config = dict(
    rope_fraction=0.75,
    bias='all',
    init_mimetic=0.5,
    decay_fraction=0.819,
)
Each number is 128 + 32 x the weight over the matrix's rms, rounded and kept within 0 to 255. Layers, rows and columns count from 0.

# layer 7 MLP up, 1920x320, rms 0.0819, rows 555-579, columns 64-127
[[150  91 138 152 154 131  59 147 183 142 145 126  86 143 130 142 172  95  89 127  88 141 172 120 122 204 119 115 136  72 159 125 157 136  94 121  90 119  76 145 153 177 111  93 155 126 187 104 141 156 121 144 173  99 141 107 113 166 150  91 166 189 137 102]
 [154 163 151 113 121 111 139 127  82 127 144 133 148 166 115  80 117 190 143 172 143 147 188 111 135 142 171 130 152 112 218 123 138 106  79 148  85 119 130 153 112 134 128  98  81 146 110 119 174 130 171 175 143 177 104  84 125 159 213 116 160 105 161 165]
 [161 120 132 120 124 139 174 144 131 166 118 108 101 140 110  79 126 146 149 159 139 150 155 119 117  57  92 153  96 144 156 181 140 180  46 101  67 120 112 136 126 153  80  66  86 110 169 169 157 152 182 106 147  97 205  83 129 130 119 135 176 116  93 155]
 [ 78  86 107  84 125 170 152 109  72 162  78  71  93  95 132 128 107 173 136 163  92 140 135  99 139 110  89 130 156 181 116 127 176 115  89 111 162 105  72 133 113 123 153 108 112 189 189 129 130 140 107 133 122 120 111 145 181 155 109  47  92  74 116 119]
 [141 139 167 118 160 127 126 114 131 139 160 137  82 109 161 167 178 123 115 151 102 184 106 168 149 135  85 104 187 176 100 119 137  66 147 147 145 188 145  96  95 176 111 107  89 124 147  90 140 116 113 106 151  83 154 142 159  97 138 113 178 152 152 104]
 [127 120 136 146 138 169 159 130 133 132 116 135 115 156 137 181 149 114 127 115 156 140 156 101 149 195  91 141 173 186 129 130 134  79 121 134 174 131 127  90  83  73  85 149 119 101 104 144 163 106  82 119 133 144  75 127 100 104 147 103  54 153 175 155]
 [ 98  68  93 101 102  92 156 153 123 110 137 127 159  69 119 112 175 171 127 120 131 128 125 116  87 193 126 104 158 133 131 146 174 116 131 127  98 205 113 130 105 167 143  69 140 153 122 107 123 196 115 157  80  78 187 111 154 143 113 145 152  52 110  32]
 [108 100 131 126  89 156 163 138 175 169 143 145 146 164 108 106 139 108 150 166 163 204 148 117  76 131 109 158 192 121 134 146  88  98  85 146 107 181 130 101  94  92 111  49 121 158 149 151 167 142 136 186 127 143 119 110  95 101  90 153 177 117 140 124]
 [104 164 149 161  67 116 149 154 124 172 105 144 165  92 147 120 131  73 109 105  80 175 103 130 124 131 143 145 162 120 151 140 130 115 191 147  82  84 120 126 172 162 157 101 127 138 160 148 140 101 121 145 140 128  98 160 104 153 135  73  95 155  90 121]
 [144 152 111 169 113  70  94 151 143 165 116 116  74 126 109 116  58 139 134  93 118 155 154 137  64 173 159 146 105 153 181 139 135  78  98 126 114  76 113  71  70 131  63  70 113 110 144  90 138 139 144 145 156 174 114 110  84 128 195 119 146 148 103 115]
 [ 64 101 124 170 104  85 155  90 105  84 151 187 122 153  88  70 146 139 150 110 116 142  89  92 142 134 126 106  94 119  85 103 157  96 137 160 134 148 153 155  75 160 144  87  42 110 116 143 164  64 129 170  90 110 104 128 178 149 153  97 161  53 131 101]
 [ 67 138 153 113 161  96 173 123 154 114 141 126 103  76 140 125 165 173 141 163  57 134 191 171 132 180  98 105 143 128 132  86  64  97 143 178 102 126 117  64 134 102 115 151 124 139 175 136  99  92  89  90 200 107 130 140  72 137  98 128 153 159 104 113]
 [163 116 115 131 185 151  90 143 149  92 113 137 169 162 149 123 146 141 139  95 114 116 161 149 151 149 144 137 106 127  90 119 185 133 105 112  80 136 133  91 136 168 176 148 132 155 116 119  28 161  61 132 163  93 190 120  77 113  91 169 110  81  97  83]
 [ 96 191 128 183 134 139 140 120 156 121 124 121  65 172 102 140 107 133 128 116 107 131 117 112 127 157 205 132 175 163 120 129 175 156 138 135 141 101 191 103 116 140 117 104  83 180 142 106 137  73  74 176 119  99 171 127 116 109 138 123  73 166 133 174]
 [156 182 109 119 105  91 106 137  71 166  76 155 183 104 126  87 155 172 126 128 101 127 117 130 107 101  59 110 120 120 152 129 107 103 139 165  98 139  85 106 151 149 124 174 155 128 129 106 116  81  85 162 117 146  59  99 104 119  93 151  99 155  90 128]
 [ 96 148 114 163 105 120 127  90 204 193  64  93  63 188  80 103 149 137 174 137 137 112 109 177 154 138 112 138 124  81 138 106 154 191 148 167 122  81 138 133 132 193 192 110 128 139 174 115 152 112 195 141  86  90 153 122 133 137  65 160 196  73 107  90]
 [159  76  96 106 116 199 128 121 124 107 166  89 172 141 121 145 174 128  65 225  76 147 130 175 117 178 143 148  67 126 159 182  95 124 116 108 152 106 195 130  97 119 109 130  91 104 137 180 140  97 104  97 141 151 142 145 149 153 174 165  76 124 104 175]
 [161  48  96 116 149 166 131 112  82 110  89 113 175 116 138 111 164 137 127 169 103  62 124  65 113 133 102 217 125 160  90 220 115  54 118 129 115 110  85 190 138 124 123 173 137  87 118 140 173 146 112  64  99  52 111 179 204  84 103  72 119  96 143  99]
 [149  63 136 119  98 169 162  95 130 141 136 120 145 172  97  93 103 155 140 168 114 129 179 138 117 128  94 108  69 135 151 150 130 135 131 102 123  89  86  66 112 167 142 181  81  91 135  83 129 156 112 149 104 140 115 193 124  89 131 100 100 156 101 125]
 [126  95  83  94 165 131 116 109 104 135 134 108 167 131 143 130 131 145  61 126 107 139 132 167  94 144 104  84  98  88 113 127 209 129 116 128 130 119 103 164 135 128 143 139 118 183 101 167 127 173  96 149 134  90  84 115 140  98 154 111  95 137 171 137]
 [129 149 135 151 181 133 106 127 132 126 142 166 137 161 126 149 146 149 119 186 152 113 165 121 124 140 155 118 193 144  81  85  91 177 131 141 142 146 142 143 105 171  99 133 111 126 118 156 155  93  98 126  97 102  88 125 167 172 163 177 109 181  81 143]
 [183 169 117  51 177 106 146 131 146 151 112 145 146 132 124 115  84 112 107 107 169 147  87 133 142 124 165 107 100  81 129  71 166 118 162 178 142 167 135 103 178 130 126  75 140 176 137 166 153 115  73  90 132 123  88 144 159 141 118  55 129 117 122 124]
 [153 150 111 119 132 137 143 133 160 118  64 194  99 153 152 117 116 114 102 120 147 118 109 130 126 146 105 101 120 111  90 150 136  98 142 124 164  99 115 118 116 194  77 161 195 165 144 192 140 144  90 162 159  93 134 148 157 133 120  88 121 142 121 150]
 [129 120 172 157  79 164 133 138  65 133 110 170 102 155 123 127  73 149 104 112 131 109  99 142  99 127  72 125 140  98 138 144 164 137 122 154 186 156 141  89 156 188 115  86 120 134  78  61 114 118 144 110 168 128 164 154  91 164  60 137 142 102 112 138]
 [107  97  60 164 174  49  88  97  83 144 108 164 114 148 120  97  78 156 159 138 112 115 148 116 162 121 174  82 121  77 206 167 137  60 161 146 164 146  94  92 170 140 148  74 105 120 154  89 140 125 168 122 122  67 109  58 190 112 173 139 129 132 176 138]]
# layer 7 MLP down (transposed), 1920x320, rms 0.0353, rows 555-578, columns 64-127
[[143  52 140 138  94 143 160 116 147 134 130  95  57 135 139 168 159 140 165 138 143  67 160 119 123  95 137  89 106 128 124 117 181 142 126 105  19 143 142 144 135 176  90 118 100 132 133 150 136 165 160 203  97 151 156 157 126 141 108  25  67 128  82 100]
 [ 83 103 128 115 122 121  97 119 120 132 112 122  83 107 157  91 111 105 114 154 138 124  83 137 108 159 119 123 158 131 105 156  75 132 189  83  92 124 162 126 141 102 106 164 120  92 134 128  98 101 132 109 120 110 146 154  96 119 166 152 160 127 135 131]
 [107  85 139 171 145 128 111 123 146 153 123 103 109 162 119 130 134 134 129  94 123  53 150 171 142 152 103 150 119 124 123 112 184 143  95 151 100  76 159 152 156 116 148  74 145 149  94 126 120 230 145  96 169 162 140 146 133 173 107  66 164  72 141  69]
 [110 119 167  42 125 112 121 123  83 116 100 120 156 102 161 122 136 169  61  92 112 119  84 111 209 127 133 177 148 185 123 175 166 143 171 162 119  87 123 101 158 205 163  57  96 123 125 106 105 163 168 131 118 158 118 143 140 145 129 132 147 143 129 189]
 [ 85 127 130 158 144 138  93 105 109 170  61 132 137 152 125 104 147 116 133 139 158 117 142 170 106  77 134  89 138 135 143 151 110  94  65 110 134  79 164  95 200  51 148  97 149 126 148 183 204 133 155 133 154 123 146 140 123 177 207 168 200  78  99  83]
 [186  59 187 147 111 132 141 163  94 151 132 187 122  97 109 102  71 110 149 150 137 165 105 151 199 116 160 170 129 104 145 118 102 129 130 115 175 151 157 166 141 153 151 147  97  99 182 141 127 184 139 130 107 128 124 150 120 123 142 141 113 166 151 143]
 [139  87  85 149  94  64  84 111 175 177 182 123 142  87  91 134 122  99 113 121  82 106 148 168 103 127 132 188 202  75 194  82 133 135 132 130 101 162  94 136 114 129 135 106 113 145 118 157 143 134  89  55  91  94 136 129 144 143 150 163 168 146 173  97]
 [146 126  98 172 113  61  98 207 175 170 152  70 107  92  99  94 132 181 143  81 143 132 129 152 136 186  89 140  96 163 102 135  78 120 127 129 156 180 144 149 138 141 124 146 110 140 169 109 121 104 161 111 161 112  89 170 114 152  65 131  92 104 162 117]
 [ 90 143 165 162 149 124 135 129  70 128 100 126 120 137 110 160 125  98 105 171 129 162  80  97 128 107 153 103 140 141 158 200 143 168 113 161 156 118 119 108 129 162 193 147 150 128 193 142 157  89  98  50 107 181 166  85  92 109 136 149  89  95 109 122]
 [143 123 141 159  88 124 111 159 100 111 107 140 145 153  94 124 139 109 206 112 126  99  94 109 155 155 115 142 128 163 118 142 138 126 163 134 130 123 139  74 139 140 148 120 105 122 136 110 144  93 127  90  69 134  99 125 130  80 148 151  86 174 168 167]
 [ 74 141 111 133 107 164 153  93 170 130 147 152 135 122  96 137 119 157 143  75 136  74  88 153 121  84 114 104 131 146 140 163  88 132 102 176 101 142 138 120 154 147 162 114 118  72  89 115  94 126  82 110 148 135 152 119 194 143 159  96  78 142 128 163]
 [ 89  76 115 129  94 145 121 159  76 147  67 222 106 131 189  91 169 158 176 146 203 157 101 120 121 153 171 102 203 147 175  88 150 112 154 191 166 158  82 119 135  96 124 151 131 126 135 110 135 169 145 169 130  72 153 140 192 129 114 150 103  85 156 160]
 [118 154 105 167 150  95  97 166 136 150 163  77  94 162 189 104 154 103  57 153 186  92 138 167  59 122 184 170 108  92 158  96 129 130  80  99  94 112 164 155 147 171 104 131  81 115  84  71 166 143  95 137 132 100 122 164 181 161 117 144  96  93 159 199]
 [113 133 124 137 141 141 100 125 110 131 115 137 177 127 115 107 198 118  80 142 143 149 124 139  79 122 124 202 110 107  94  95 128 102 139  94 113 123 149  77 136 193 113 102 105 113 198 119 111 159 122  97 107 175 137 101 117 193 150 113 109 142 150 112]
 [ 81 133 185 194 103 168 124 104 139 135 139 148  73 138 116 169 131 133 138 131 169 127  89 140 127 100  84 117 145  97 131  84  97 156 111  98  98  95  93  91 119  83 132  64  96 135 128 129 105 147 134 145 152  91 149 173 134 137 103 102 125  91 151  89]
 [155 113 109 177 157 177 145 152 142 122  82  91  98 145 137 197 106 153 102 154 159 117  77 175 147 157 152 154  85  89 101 222  73 110 134 107 168 154 106 145 144 148 155 115 149 155 107 220 133 134 119 122 151 102 115  82  99 103 114  97 119 107  74  64]
 [136 127 125 138 143 154 117  94  61 185 131 135 136  90 142 104 142 185 123  89 174 152  91 122 132 172 156 102 130 128 157  70  51 158 110 166  39 123 143 143 148 128  95 125 118 146 151 201 140  99 111 189  94  85 138 114 129  85 147  73 109  99 102 108]
 [168 115 126  94 135 154 119 116 161 101 142 124 198 139 131 101 107 100 137 134 117 175 111 125 125  84 162 138 100 149 120 169 177  84 114 115 135 142 103 157  99 133 136 152 162 171 127 178 144 119 162 150  88 122 105 124 121 110 227 148  63 150 189 139]
 [144 184 110  45  96 134  98 121 122  72 146 122 123 117 107 103 154 141 135 138 169 106 174  87 107  98 116 121 139 162  91 109  81  96 160 112  99 195 160 117 136 132 120 107 184  79 166 134 127 135 139  83 138 102 158 172  95 156 109 163 142  90 113 104]
 [161 107 159 170 217 132 160 104  97 142 174 104 139 150 131 118 134 137 144 175  67 115 137 112 102 157 133 101 178 147 120  83 121 154 169 141 126  97 133 109  53 119  99  98 120  95 197  66 185 134 130 102 175  72  87  90 197 100 177  71  89 114  79 164]
 [100 106 158 134 183 107 140 106 208 177 169 131  80 138 154 141 153 149 134 122 137 134 102 145 160 139  89 119  56 143 158 123 139 147 100 101 146 116  89  99 142 163 135  71 112 127 122 178 100 177 139 100 111 114  78 151 144  99 165 192 132  90 178 139]
 [140 113 133 117 192 106 168 103 180 116 147  83 181 159 114 146 153 132  99 170 122 121 126 130  97 100 173 148 148 169 125 145 125 210 114 141 128 118 128 109 134 121 157 107 117 121 124 156  82 179 142 126 161 100 161 164  89 157 108 142  56 108 182 130]
 [177 143  81 118 116 108 110 154 183 127 104 178 182 139 145 146 126 102 203 121 153  96 122 147 111 173  86  74 121  86 122 148 125 117 198 127  84 100 130 187 142 118 141 160 136 179 144 172 127 107 149 114 117 153 126 102 124 130 125 136 120 193 120 114]
 [129 181 150 138  88 100 101  44 125 141 138  76 167 129 149 137 162  86  74  94 136  97 108 141 129 126 154 116 140  80 144 124 177 146 116 131 140  79  83 130 172 138  66 156 101 121 151 136  80 135 150 132  80  93 114 119  91 111 148 134 169 153 204 125]]